Weights of a small transformer language model.
Size: 14 layers, vocabulary 4096, 5.02M parameters.
Architecture: RMSNorm before each block, rotary positions, no biases in attention or MLP, untied embeddings.
Each number is 128 + 32 x the weight over its row's rms, rounded and kept within 0 to 255. Layers, rows and columns count from 0. The size above them is the row's rms in percent of the matrix's.

# layer 3 MLP down, 192x320, rms 0.0571, rows 100-191, columns 0-63
size [ 93 101  85  97  99  99  92 108  91 107  96  98 123 100 108 100  88  90  97  91 110  91  95 102  97  92  90  85  93  94  95  94  89  95  98  87  96  92 104  97  96 104 121 102  87 103  93 106 146  97 100  93  91 100  92  99  86 103 105  96 102  94 103  96  96  98  91  94  94 100  93  91  95  92  94  84 116  96  94 100  99  95 100  89  93  90  98  94  96  95 104 110]
[[141 143 122 124 106 203 129 169 115 108 108 148 164 125 133  89 120 105 113  93 172 126 163 131 106 154 176  62  64 139 136 205 142 130 101 132 123 103 124 131 149 105 122 174  41  73 111 104  89 135  75 140 169 155 133 176 150  65  81 194 153 121 215 112]
 [146 118 150  63  76 116 117 140 131 127  75 106 141 113  44 104  61 168 130 136 156 163 173 114 104 163 102 196 168 116 112 185 113 153  92 117 133 137  88  82  50 152 171 135 140 126 157 126 134 160  64 135 160 122 105 174 129 119 160 103 163 108 100 167]
 [115 200 114 165 157 116 121 143  82  56 194 137 145 121 129 108  84 126 144 162 115 126 166 166 109 108 156 125 108 156 134 158  63 135  97 171 131 167 130 135  85 115 120 118 150  60 149 114 111 125 135  86 118 147 109 133  86  79  62 132 123  35 112 169]
 [118  92 133 141 196 167 155 160 129 154  56 151 140 149 156 124 173 158 114 138 103 114  87 131 185  44 121  92 124 121 197 112 134  72 186 104 121  87 115 145 116 133 170  94 104  88 154 120  73  93 125 152 147 125 171 148  85  87 125 132 161 150 109  98]
 [129  84 131 139 125  81 113 109 133 118 106 174  76 121  85 148  58 148 160  47 167 109  90 122 124  82 146 148 202 172 151 197 146 108 178  94 142 137 114 161 114 139 182 176 151 157 134 149 144  90 108 112 149 182 151 118 152  88 137 151 162 103  84 174]
 [123 134 159  95 141 156 115 159 145  78 136 154 165 148  67 100 130  71 102 130  68 163  76 105 145  72 159 139 154 178 115 110 119 144  85 166 128 172  98  98 175 141 132 112 135 107 141 139 128  70 116  79 109 140  87 106 167 105  69 115 156 149  78 131]
 [142 139 120 136 149 129 142 127  98 100 149 123 231 150  90 128 136 182 122 114  72  66 132 102  90 184 175  77 142  93 158 109 147 106 181 158 129 153 147 111 111 139 183  82 151 154 100 151  98 153  49 139 157 111 115 134 138 152 109 129 177 167 118 105]
 [195 179 168 117  95 136  91 156 122 100  86  71 198 106 120  92  73  79  83 172  79 121 106 152 116 132 155  86  81 146 112 163 134 168 138 137  88 160 145  81 100 142  68 129 148 109 184 155 214  85 123 120 147 141 117 144 105 103 125 123  90 129  65  67]
 [120  95 126 171 137 124 162 118  98  76 145  97  99 171  94 170 159 102  77 159 119 159 150  57  96 113 152 118 100 101 110 172 107 131 107 123 148  84 104 151 149 108  89 127 127 115 151 159 130 147  59 143 158 190  70 111 204 169 140  84 126 112 112 120]
 [127  86 138 121 126 189 146 134 113 156 113 167 154 111 145 142  66 102  80 125 131 134 102 124 143 167 126 129 154  94 163 124 104 139  72  98 140 173 182 127 109 228  94 131 111 129  85 127 111  74 117 108 145 156 102 125 141 156 134 165  77 148  97 115]
 [189 114 128 100 162 150  88 110 116  83  91 161 101  74 159 165 102 164  96 132 173  66  79 119 115 144 183 114 132 109  99 143 138 142 177 115 181 122 156  89  87 126 185 203 156 142 153  62 167 156 164 144 148 153 108 182 164 176 129  95 139 119 171 141]
 [ 99 143 161 177 137 118 151 125 111 109 117 125 158 112  66 100  56 148 119 118 123 150 138 112 147 122 106  66 184 140 121 132 106 135 134  73 125 156 185  88 105 134 115  94 126 145 109 120 138 111 170  82  95  98  90 116 143 101 172 133  43 178 143  57]
 [149 199 139 158 131  86 185 126 160 165 196 165 124 177 136 146 169 127 137 179 129 160 147 144  61 138 110 165 100 119  85 113 131 139 102 120 135 179 127  91 113 137 122  84  96 112 122 183 119 133 118 144 128 165 117 126 102 102 145 160 168 145 130 111]
 [ 97 165 127 140 130  92  99 101  63  96 156 123 137  89 127 113 159 159 110 112 134 190 157 136 115 174 190 180 147 119 121 195 158 188 152 116 108  66 156 167 150 109 110 167 124 135 134 134 191 198 161 180 128 128 121 134  97 129 138 116 120  86 116  99]
 [118 110 155 107 105 152 116 166 162 147 152  83 162  62 151 137 156 172 104 148 176 140 119 135 112 142 159  94 142  96 179 104  73 131  66 141 113  97 147 133 106 190  89 133 155 156 124 106 117  94 128 169 103 137  55 148 135 102 117 176 111 142 121 105]
 [ 19 113  88 176 164  95 128 111 148 114 154  76 113  84 190 139 137  98 140 100 147 154 178 168  95 128 139 214 117 140 181 157 116  74 173 159 165 119 156 131 140 166 139 207 156 158 123  71 121 141 215  93 103 125  95 176 135 123 189 124 118  78 186 147]
 [159 173 115  86 135 116 180 128 174  87 124 131 166  90 186 158 128 107 127 149 143 105 153 114 135 125 142 112 151 135 195 203  98 139 167  99 137 146  94 117 120 137 134 142 132 180 137  75 156 193 141 123 150 121  94  84 125 146 128 169 118 182 205  99]
 [152 155 144 121  96 167 115 169 127 120  96 145 106 152  94 165 122 115  78 116 145 107 149 150 138 130 107 125 148 142  93 119 187 169 149 125  79 139  79 141 179 151 129  88 162 145 143  91 161 124  67 128 121 162 142 125 181  71 135 115 167 149  72 143]
 [ 96 151 111 186 139 137  95 122 134 119  97 134 135 138 116 161 166  92 103 166 140 171 114 109  65 165 189 126 195 158 167 101 143  33 131 124 153 154 131 109 158  95 152 136 124 132  58 143 104 100 102  49 140 103 186 111 171 113 154 111 191 151 103 151]
 [133 159 160 125 133  85 104 115 137 188  79 108 133 180 119 132  92 197 129 125 135 164  94 145 118 132  70 198 116 131 110 150  95 112 146 155 150 154 107 149  78 169  82  92 167 139 129 147 108 100 110 120 152 163 103 122  99 131  86 135 111  77 143 136]
 [147 179 149 151 129 106 115 148 128 108  86 114 110 156 108 124  96 144 111 168 122 107 172 127 143  73 195  73 118 185  77 122 131 140 105 118 125 117 143 122 146 155 114 120 112  68 127 116 144 184 127 136 154 162 134  93 136 121 128 154  60 125  96 141]
 [106 186 172 121  85 140  72 108 150  66 116 122 148 127 108 146 107  66 104 133 102 140  91 120 176 134 121 183 144 121 172 113  70 126 198 106 121 107 161 184 173 112 124  90 195  96 152 119 110 137 128 120 145 109 163 119 140  85 151 115 133 132 116  94]
 [162  93 153 113 149  50 114 164 101 151 132 156 181  91 126 163 131 103  99 128 117 153 138  95 152 100  96 107 144 137 104 132 132 109 132  58 135 108 156 106 157 100 135 141  85 132 200 174 139 123 130 197 132 194 154  98 111  98  91 113 128 148  97 153]
 [160 151 116 105 113 111 127 105 188  67 110 131  61 114 173 106 196  99  87 102 130 143 148 127 172 147 141 131 173  79 111 121 182 115 151  92 120 148 158 149 115  39  71 107 169  99 161 174 112 151 156  91 180 142 122 115 103  92 180 117 107 119 158 145]
 [ 90 185 135 138 196 125 160  85 109 134 170  99 144 124 136 138 144 108 114 135 154 206 124 119 117 119 168  71  83 114  74 160 106 111 116 127 121  64  94  95 143 118  98 117 144 111 126 134 117 128 124 179 114  62 127 138 148 121 133  97 109 145 156 140]
 [139 142  72 104 158  78 126  88  92 198 130 122 131 145 112 176 133 101 146 137 140  98 160 159 110 154  63  83  96  87 171 153 104 148  92 128 125 174 127 164 120 183 168 136  72 117 124  68 139 147 122 138 132 103 133 158  91 126 152 157 105 136 187 177]
 [131  86 138  76  80  33 103 161 149 106 112 114 144 109 143  88 125 178 162 146 193 121 164 141 120 114 145 100  89  95 164 147 150 146 153 184 120 107  92 147  75 178  81  79  71 113 210 106 177 163 119 115 108 114 110 150 148 126 151  81  85 148 186 102]
 [127  88 105  92 156 133 179 116 102  71  98 114 162 117  93 111 134  90 155  98 175  86 160 128 120 113  88  71 103 108 143 107 144 134 142 110 119  92 122  82 159  82 162 102 142 130 126 163 103 171  48  86 102 110 138 162 134 157 103 111 139 123 184 148]
 [150 156 139 123  70 107  99 135  64 124 154 132  53 168 110 197 107 134 129 108 149 145 120 123 143 168 109 175  96  32 108 132 114  78 143 163 179 102 108 156 100 133 161 175 130 120 125 120  95 103 118  93 148 233 137 113 108 126 137 159 168  99 134 171]
 [134  83 135  44 107 172 103 127 181 205  91  83 173 129 175 141 179  98 110 140 198 100 143  99 174 125 147 153 157 115  89 129  91 114 108 145 104  98 162 159 106 124 110 112 139 170 114 124 135 158  49 115 165 151 103 159 106 118 128 121  83 143 183  54]
 [142 154 131  83 155  88 151  97  91 216  34 125 144 109  90 141 162 134 102 150 141 174 133 145 134 174 114 155 155 130 151 156  71 122  27 124  55 175 123 168  96 148 139 156 112  93 116  92 108  79 149 152 161 178 108 156 132 106 131 127 170  65 152 131]
 [110 100  57 130 154 137 130 114 222 128 151 146 143 132  66  98  72 111  24 148  67 137 108 127 139  88 121 115 127  78 157 134  77 149 144 103 125 113 157 141 130 130 108  60 182 162 160 175 103  55 130 112  98 165 138 154 137  72 111 121 134 169  76  71]
 [ 88 157 170 131 126  95 122 103 155 174  74 142  63 148 145 173 148 147  73 156 155 152 106 126 159 125 117 150 118 102 118  87 138 110 147 101 123  80 161 166  93 156 165 128 134 135 143 154 100  92 130 146 100 152 109 106  90 114 112 127  84  97 178 161]
 [136  95 124 145  86 106  85 181 110 139  80  94 140 151 120 106 172 115 143 154 162 126  82 128 146  87  79 191 136 125 128 120 149 102 139 154 118 159 162 181 134  97 183  57 135  88 141 134 111 126 115 115 162 127 130 171 150  89  93 115 177 142 139  92]
 [ 65 171 132  90 215  90  98 188 172 128 132 128  98 206 158  73 132 121 123 144 181  50 121 154 142  45 152 120  98 158  88 107 136 109 169 142 146 127 149 133 133  55  66  73 113 167  85 144 128  79 149 155 113 129 143 110  92 131 110 110 174 123 181 150]
 [160 155 154  90  94 129 118 110 141  77 156 140 201 131 154 122 153 121 153 141 142  64 121 159 106  95 104 168 192 133  69  76 156 103 136 184  89 159 162 141 103 187 127 184 190 185 201 198 190 122 140 170 113 181  69 105 130 122 138 131  78 120  90 142]
 [131  83 134  93 111 181 135 159 113 137 111 166 117 146 229 161 159 107 123 105 164  97 149  99  75 105 124 124 116 190 123  60 134 157 124 124  79 132 120 106 161 141  91  98 125 132 155 108  94 116 117 195 126  96 142 152  73 155 151 155 193 183 211 115]
 [158  54 163 146 146 108 127 140 129 171 137 132 131  75 143 105 130 140 109 140  96 207  81 141 172 147 132 114 150 129 107  58 181 155  52 103 128 161 181  96 152  95 109 165 122 126 148 184 130 160 123 122 147 147 146 116 154 121 105 174  72 132 138 115]
 [ 94 142 115 160 108 158 136 114 171 122 113 166 120 138 155  65 152 134 103  96 108 146 108 114 181  91 158 177 180  87 101 146 176 110 166  88 153 105 163 152 123  58 143 136 126 139 138 147 100 162 134 139 122 149 171 167  87  91 114 102 159 165 165 141]
 [135 108 116 101  86 100 157  62  91 113 172  83 129 113 118 200 165  97 124  93 114 131  94 144  89  90 219 113 105 180 147 218 155 165 111 123 184 135  76 124 135 115  78 156 124 163 139 118 107 121 148 110  52 109 131 118 133 105 144 133 129 132 168  96]
 [176 142 150 106  92 134  85 151  99  86  41 119 146 133 149 122 102 183 102 120 121 101 146 154 116  92 167 128 157 146  99 177 137 153 110  96 155 186  69 111 173 117 104  99 102 131  83  83 132 101 205 118  82 119 119 163 140 120 110 120 133 120 114 167]
 [140 186 102  79 180 106 121 119 123  92 136 109 128 104 139 133  90 129 103 148 157 105 118 152 135  92 227 127 145 137 123 202 102 144  91 191 125 130 208 128 122 200  54 129 122 179  92 118 168  86  99 139  93  79  88 132 186 199 116 141  49 116 140 146]
 [146  93  87 127 193 152 155 137  89  52 148 149 124 115 160 128  81 154 100 113 137 179 125 134 187 109 148  86 142 144  84 162  90 156 160 175 142 117 113 164 165 122 148 114 120 135 129 166 155  95 101 168 116  92 148 119 121 168 150 128 138 113 145 104]
 [116  87 112 116 143 114 124 115 161 103 145 178 151  65 126 100 119 175 112 107  88 159 158 112  84 131 187 155 173 120 120 143 146  87 205  95 173 198 206 175 105 132 184  62  89  95 133 153 105 110 179 108 159 129 193 115 184 144 137 132 205  91 139 166]
 [138 160  89  91 103 166 136 129 114 118 137 127 178 109  81 143 132 111 111 125 132  97 144  90 128 124 120 153 125 179  97 129  63  84  70 127 114 180 134 137 140 120 106 164 129 104 146 171 109 114 137 100 101 164 113 128 102  59  73 110 116 139  97 129]
 [108  93 162 153 148 111  91 137 130  43 153 147 107 150 115 124 131 171 182 101 192 150  77 155 127 145  75 113  78 197 105 145  96 132  95  98 153 127  96 138 107 108 207 126  90 145 155 136 148 152  76 111 134 102 142 143 107 135  80 122 165 138 168 119]
 [127 165 103 170 142 134 165  90 182 100 115 140  60 100  42 172 119 103 133 133 161 106 101 106  90 127 157  69 149 127 117 139 139 145 172 115 118 176 103 135 145  63 146 142  93 137 147  87 112 125 140 125 141 152 123 151 146 128 139 105 188 175 146 145]
 [147 145 145  86 128 131 138 146 109  41 201 170 182 135  82  92 168 136 139 134 109 198  61 174 125 126 141 162 159 179  94 111 160 167 129 178 135  85  98  69 143 160 146 142 150  93 136 150 203  54  75 150 109 115 137 215 128  67 119  99 100  72 111 126]
 [124 133 111 106 195  47 107 176 102 100  91 107 164 139 179 104 115 108 128  84 146  95  92 119 149 120 123 152 125 157 120 104  99 148  54 117  90 143 169 117 129  87 133 104 160 146 194 151 170 111 104 130 124 122 117 156  76 137 166 103 110 139 123  68]
 [161 118 149  97 136 129 123 156 164  96 117 122 157 129 159 163 100 161 126 143 114  39 123 144 159 129 187 139 151 169 195  84  91 146  60 168 144  97 192 147 108 127  25 161 113 149 109 133 159  57 154  98 128 213 111 126 123 127 168 189 104 131  67 104]
 [ 99 121 134  58 121 146  97 191 142 116  62 121 190 158 114 132 144 127 139 133 178  66  91 133 140 109 157 127 121 187 154 128 115 143 141  88 129 175 125 109 137 129 146 143 120 176 172 133 156 105 178 164 110  97  85 156 194 156  95 107  41 142 114 102]
 [167  90 154 189 132 112 142 154  88  70 120 138  97 122  99  87  37 128 142 121 169 106 111 157  74 137 205 140 111 148 131 140 178 161  83 166 141 118  56 106 135 163 121 109 103  85 156 117 152 103 103 161 165 154 151 132 182 155 115 138 182  92 123  92]
 [104 146 142 103 116 167  93 145 129  95 128 119 103 118 162 112 112  91 120 151 139 162 120 126 134  66  93 149 161 169 101 116  54  75 112 184 154 115 156 155  52 175 115  98  74 157 152 169 131 118 113 156 156 146 145 142 162 101 143 120 162 110 111  75]
 [ 60 202 134 144  92 141 152 146 123 106 120 168 226 158 132 161  56 132 135 158 148 178 131 160 129 148  78 136  46 132 132 128 154 128 143  93 117 102 133  88 156 134 147 133 137 138  95 114  95 144 124  90 138 131 205 188 112 122  96  96 117 165 162  95]
 [112 150 144  96 165 135  86  87 193 120  91 114 118 123 183 154 136 165 181 138 135 125 147 134 176 188 156 101  76 135 141  90  99 163 120 119  64 104 108  94  81 123 159 149  83 168 138 159  80 206 174 158 130  72 111 139  93 119 108 153  95  93 225 164]
 [180 158 180  89 136 133 105 167 104 122 148 134 152 141 115 189  59 118 224 117 148  81 125 119 205 116 164 147 163 144 127 143 129 181 114 148 137 142  95  92 124 124 148 158 131 153  98 138 128 140 105 100 154 128 167 163 106 116 120 105 150 102 149 129]
 [ 18 162 169  93 108 185 120  98  84 119 109 139 129 137  87  88  61 134 140 111 127 104 100 124 103  95 140 163 172 129 170 120 163  84 171  66 183 114 129 131  94  98 135 115 193  90 136 123  79  44 182 136 129 127 127 170 113  88 113 111 162 127  74 155]
 [140  74 157 136 168 144  93 138 110 156 135 124 136 131 120 176 166 132 125 166 134 133  52 153 138 100  82 108 144 124 137 120  50  64 174 159 174 126 108 130 167 116 143 164 121 143  91 144 162  41 135 135 104 106 137 143 149 134 135 146 116 137 125 137]
 [195 118 111 152 153 152 150 125 124  85 133 169 154  83 138 126 204 173 129 131 119 136 150 140 175 158 118 127 100 150 136 123 207 116 188 154 150 107 183  95 138 150 182 106 133 128  90 150 128 163  89 131 134  99 191 172 137 150 104 104  99 154 149 204]
 [ 62 136 130 152 153 190 187 148 112 172 173 110 182 105 146 143 166 152 143 163 145 156 193 111 130 190 145  82 149 117  71 102  94 100  94 109  69 110 186 157 129 143 129 164 140 149 144 104 166  93 137  81 114 135 120  99 146  81  95 106 148 167 170  96]
 [108 144 108 118 131 139 141 103 117  96 196 125 142 167 123 102 171  84 115 192 109 127 124 130  83 105 153 132  65 130 152 163 141 102 152 144 153  87  76  54 122 102 129  97 166 154  80  58 105 120 134  97 109 111  78 116 114 163 132 126 155 158  98 101]
 [124 111 155  92  87 148  92 117 134 146  97 164  68 133 172 154 164 113 148 116 139 193 139 125  88  81  93 161 158 121 142 153  89 138 116 123 170 157 155 196 118 128 147 137 143 168 197 144 102  42  44  94 173 112 114 193 147 175 134 130 160 125 146 154]
 [ 91 121 113 171 155  62 161 109 154 124 104 134  85 110 118 119 110 158 143 117 115 153  86  94 122 113 141 185 187 108 170 132 129 140 171 125 193 131 164 109 155 119 167 110 138 171 158 159 117 163 143 115 126  56 152 129 108 173 168 111 202 196 138 124]
 [135 108  83 181 213  59 158 136 147 170  84 142 120 195  77  93 123 116  97 159  81  90 162 128  70 161 161 120 163  85  99 145  75 158 195 111 112 157 157 187 133 107  80 114 137 113  70 188  94 169  77 142 163 123 136 153 123 129 121 144 127 113 168 135]
 [139 118  86 150 127 126 146  99 148 135 137 119 142 121 172 103 125 134  99 150 108 180 135 124 184 136 135 142 159  97  95 102 112 152  69 133 106 103  93 148 105  99 165 176 164  72 165 133 142 109 101 122 131 145 119 119 136 169 137 139 122 195 170 131]
 [181 121 117 135 113  79 154 162 155 109 117  83 132 164 140 158  49  93 154 151 157 231 145 106 116 132 124 121 140 127 189 126 183 102 113 146 135  92 128  89  83  85 100 160 175  59  57 120 120 197 160 122  82 135 152 126 138 142 125 180 153 134 127 141]
 [ 94 104 134 146  89 153 121 143 116 117 113 104 178 126 154  90  97 119 147 130 228 110 116 118 134 155 127  97 153  96 146 121  76 163 117  93 124 159 111  80 131 125 154 103  91  88 165 128 137 172 165 145 158  88 113 116  83 108 150 179 162 128 140 119]
 [ 79 161 159 151  97 113 127 179  89 108 107 101 105 126 142 153 155 104 150 129 106 166  80 162  75 192  56 143  86 114 105 132 155 157  94 153 121 166  87 184 153  26  85 115 120 117 123 157 112 146  85 139 147 146 148 118  96  99 103 145 151 117 139 123]
 [113 124 118 106  72 123 149 143 148  61 152 166 151 120 133 107 123 164  79 126 123 117  58  52 101 154 141 176 129 116 181 119 131 133 165 128 168 136  99  96  87 138 157 115 128 170 111 124 161 100  75 118 135 113 114  79 130 139 101 119 185 115  80 120]
 [ 65 179 138  99 142  90 148 136  93 161  90 132 119 126  73 116  91 150 146 150 152 115  83 107 116 139 180 142 117  97 136 179 114 141 114  73 134  96  96  86 135  87  76 129 102 109 110  98 134 178 157 168 164 159 129 160 137  97 136  91 102  97 184 106]
 [105 119 129 137 115 138 171 148  71 157 159 129 139 189 151 116 186 101 111 123 128 194  97 144 145 186 103  82 114  98 171 117 190  77 125 125 139 120 197  74  79 144 142 101 158 195 193 182 114 132 177 156 104 122 167 103 174  79 146 133 127 139 182 143]
 [102 166 126 124 163 119 128 161 118 156  74 106  93 156 147 123 133 113  96 133 168 117 170 113 108 151 147 153 151 108 198 107 139 163 131 100 133 148 130 122  86 162 131  90 130 133 161 135 148 151 123 161 191 123 153 105 157 111  84 148 103 132 182 109]
 [129 102 108 153 159 176  84 103 130  95 108 100 206 114 131 148 174 141 161 133 123 156 124 153  93  90 100 119 135 211 113  65  95  72  90 112 116 139 131 137  87 144 108 129 131 110  92 150 111  83 106 142  80  92 107 224  63 124 119 179  74 134 163 118]
 [101  75 136  93 134 181 149 124 119 145 121 155 120 173 122 171  55  92 124 150 107 141 175 109 119 158  81 134 131 132  84 119 137 139 126  75 116 159 189 150 128 178 125 191  97 125 106 116 126  93 119 126 143 130 151 154  99 172  77 111  82  97 157 132]
 [144 167 154 108 107  70 134 119 161 115 100 140 188 107 164  84 135  99  71 118 183 137 206 162 194 109 187 158 151  85  54  67  64 132  82 107 127 148 139 172 125 137  51 139 111 132 181 112 137 147 101  67 126 109  81 167  94  78 140 125 168 103 143 111]
 [ 96  87 114 149  98 172 155 108 148 151 109 116 146  83  92  73  92 141  79 153 122 116 146 127 145  94 181 178 170 185 106  95  49 141  98 117 134 161 147 161 134 168  65 115 183 159 156 119 204 106 191  93 104 118 143 125 105 170  73 151  79 136 123 105]
 [102 146 100 109 177 134 185  96 131 125 110 138 143 153 120 143 144 106 131  99 147  60 118  83  87 129  96  44 104 118 168  92 178  87  81  82 154  98 176 139 105 135  85 147 142 121 103 145  88 159 116 174 136 151 128 104 142 110 142  83 104 154 121 110]
 [206 137 141 104 161  83 114 126  83  84 106 179 124 112 150 120  69 141 127 129 145 101 146 126 165  81 151  89 136 164 146 139 145 142 115 100 145 143  90  71 153 118  56  86 104 147 157  94 159 132 117 136 109 139 143 137  77 129 127  93 105 206  66 101]
 [142 148 147 152  96 137 126 122 128  86 118  89 138 124 124 180 197  97 168 108 175 164  72 123 168 115  68 178 161  95 179 122 150 119 173 211 178 132 141 116 146 137 121 110 148 153 139 151 161 112 122 128 137 108 147 186 140 116 152  79  87 159 114 177]
 [ 89  98 148  85 152 147  73 109 120 120 167  92 105 118 174 118 108  60 142 112 176  91  78 132 140  76 165 127 109 131 109 145 166 133  84  96  97 147 125 158 140  99 125 156 150 153 147 223  64 106 130 168 154 171 111 165 106 142 121 127 168 174 156  85]
 [156 183 133  81  95 179 139 111 163 100 117 130 180 126 150  18 154 146 168 124  80  79 129 112 161 135 161  84 163 116  78 118 151 149 198 135 112 125 149 130 153 151 117 172 123 111 102 148 140  67 101 114 150 128  83 135  92 163 148 121 108 144 108 134]
 [ 72 109 160 180  99 114 168 122 130 153 116 124  88  62 109  87  47 136 144 149  61 133 160 125 164 131 139 110 145 185 150 148 125  75 134 109 152 177 195  48 143 164  85 100 109 101 140 139 111 130 124  99  89 139 182 120 101 100 117 130 139 136 122 144]
 [111  61 102 139 172  79 138 151 161 196  99 121 140 184 119 190 143 168  76 144  86  34 145 148 112 127 155 142  77  96 133 131 109 116 115  84 103 185 124 148 121 164  88 165 113  77 120 109 128 119 152  86 167  87 109 129  64 140 127 141 111  67 144 188]
 [133 113 113 200 125 147 146 100  98 153 108 152  57 188 154 189  85 159 109 146 153  97 178 142 139 162  58 180 171  83 133  81  87 198  89  89 131 113 148 126 118  80  97 149 143 137 123 123 171 122  89 184 100 181 117 138 172 160  94 152 135 145 145  74]
 [136 167 113 108  91 143 157 155 108 142 156  57 152 147  61  84 106 129 137 110  61 105 147 139 128 123  79 130 156 124  41 181  92 171 150 161 138 159 104 155 113  88 106 137 111 110  99 150 112 143  81  81 108 148 116 167 100 126  97 130 145  89 143 144]
 [ 99  91 104 135 118 181 120 141 115 140 139 125 132 188 168 150 167 110 102 146  88 147 144 123 134 134  80  89 139 175 123  39 143 148 146 127  82  71 146 133 164  61 123 145 103  88 146 140 187  56  89  66 155 131 146 189  98  92 117 138  44 114  80 103]
 [182  91 140 133 165  84  91 183 167 127  94 109 106 119 138 112  84 155 113  94  83 141 112 170 158 119 160 190 144 182 128 111 148 142 120 174 143 113 135  98 123 151 111 132 127 143 132 143 120 122 165 106 126 185 163 126  99 128  79 145  84 159  26 131]
 [140 143 107 202 109 131 163 163 135  78 172 132  83 116  87 140 118 141 202 137  95 114  82 109 125  97 105 114 133 139  94 162 183 165 115 109 162 165 115 145 137 178  55  81 128 182 144 166 142 136 117 111 127 113 109 170 134 124  87 180 137 164 142 159]
 [153  88 127 144 170  90 136 136 144 139 110 122 113 117  99 164  96 120  90 117 164 141 112 141 108 188 122  82 122 133  79 105  87 138 156 157  99 126  99 161 137 130 124 180 142 152 132 126 109 153 163 178 140 153 126 107 137 103 120 112 107  90 116 111]
 [106 166 122  91  71 120 119 127  52  85 161 146  79 153 177 173  87 112 131 107 149  75  79 144 147 133 130 173 124 123 171 195 100 133 160 151 170  92 163 122 124 102 133 167 102 118 143 143 111 150 108 142 132  73 170 158 117 161 139 151 136  82 143 139]
 [150 167 100 127 116 147 125 164 114 129 131 130 109 151  99 153  99 151 126 144 101 126 124 127 113 128 109 188  95  81 152 185 172 148 214  90 191  82 135  85 175  94 178 122 167 102  93 118  83 163  85 122 105 107 132  97  86 154 144 150 190 102 128 149]
 [119 128 176  97  96 135  84 172 101 152 132 126 168 157 141 212  55 111 209 128 180 132 139 144 141 111 166 194 146 138 122 189 121 129 120 114  96 181 170 122 132 143 126 184 190 155 128 134 151 180 121 141 128 150 100 153 144 169 135 111 181 131 143 151]]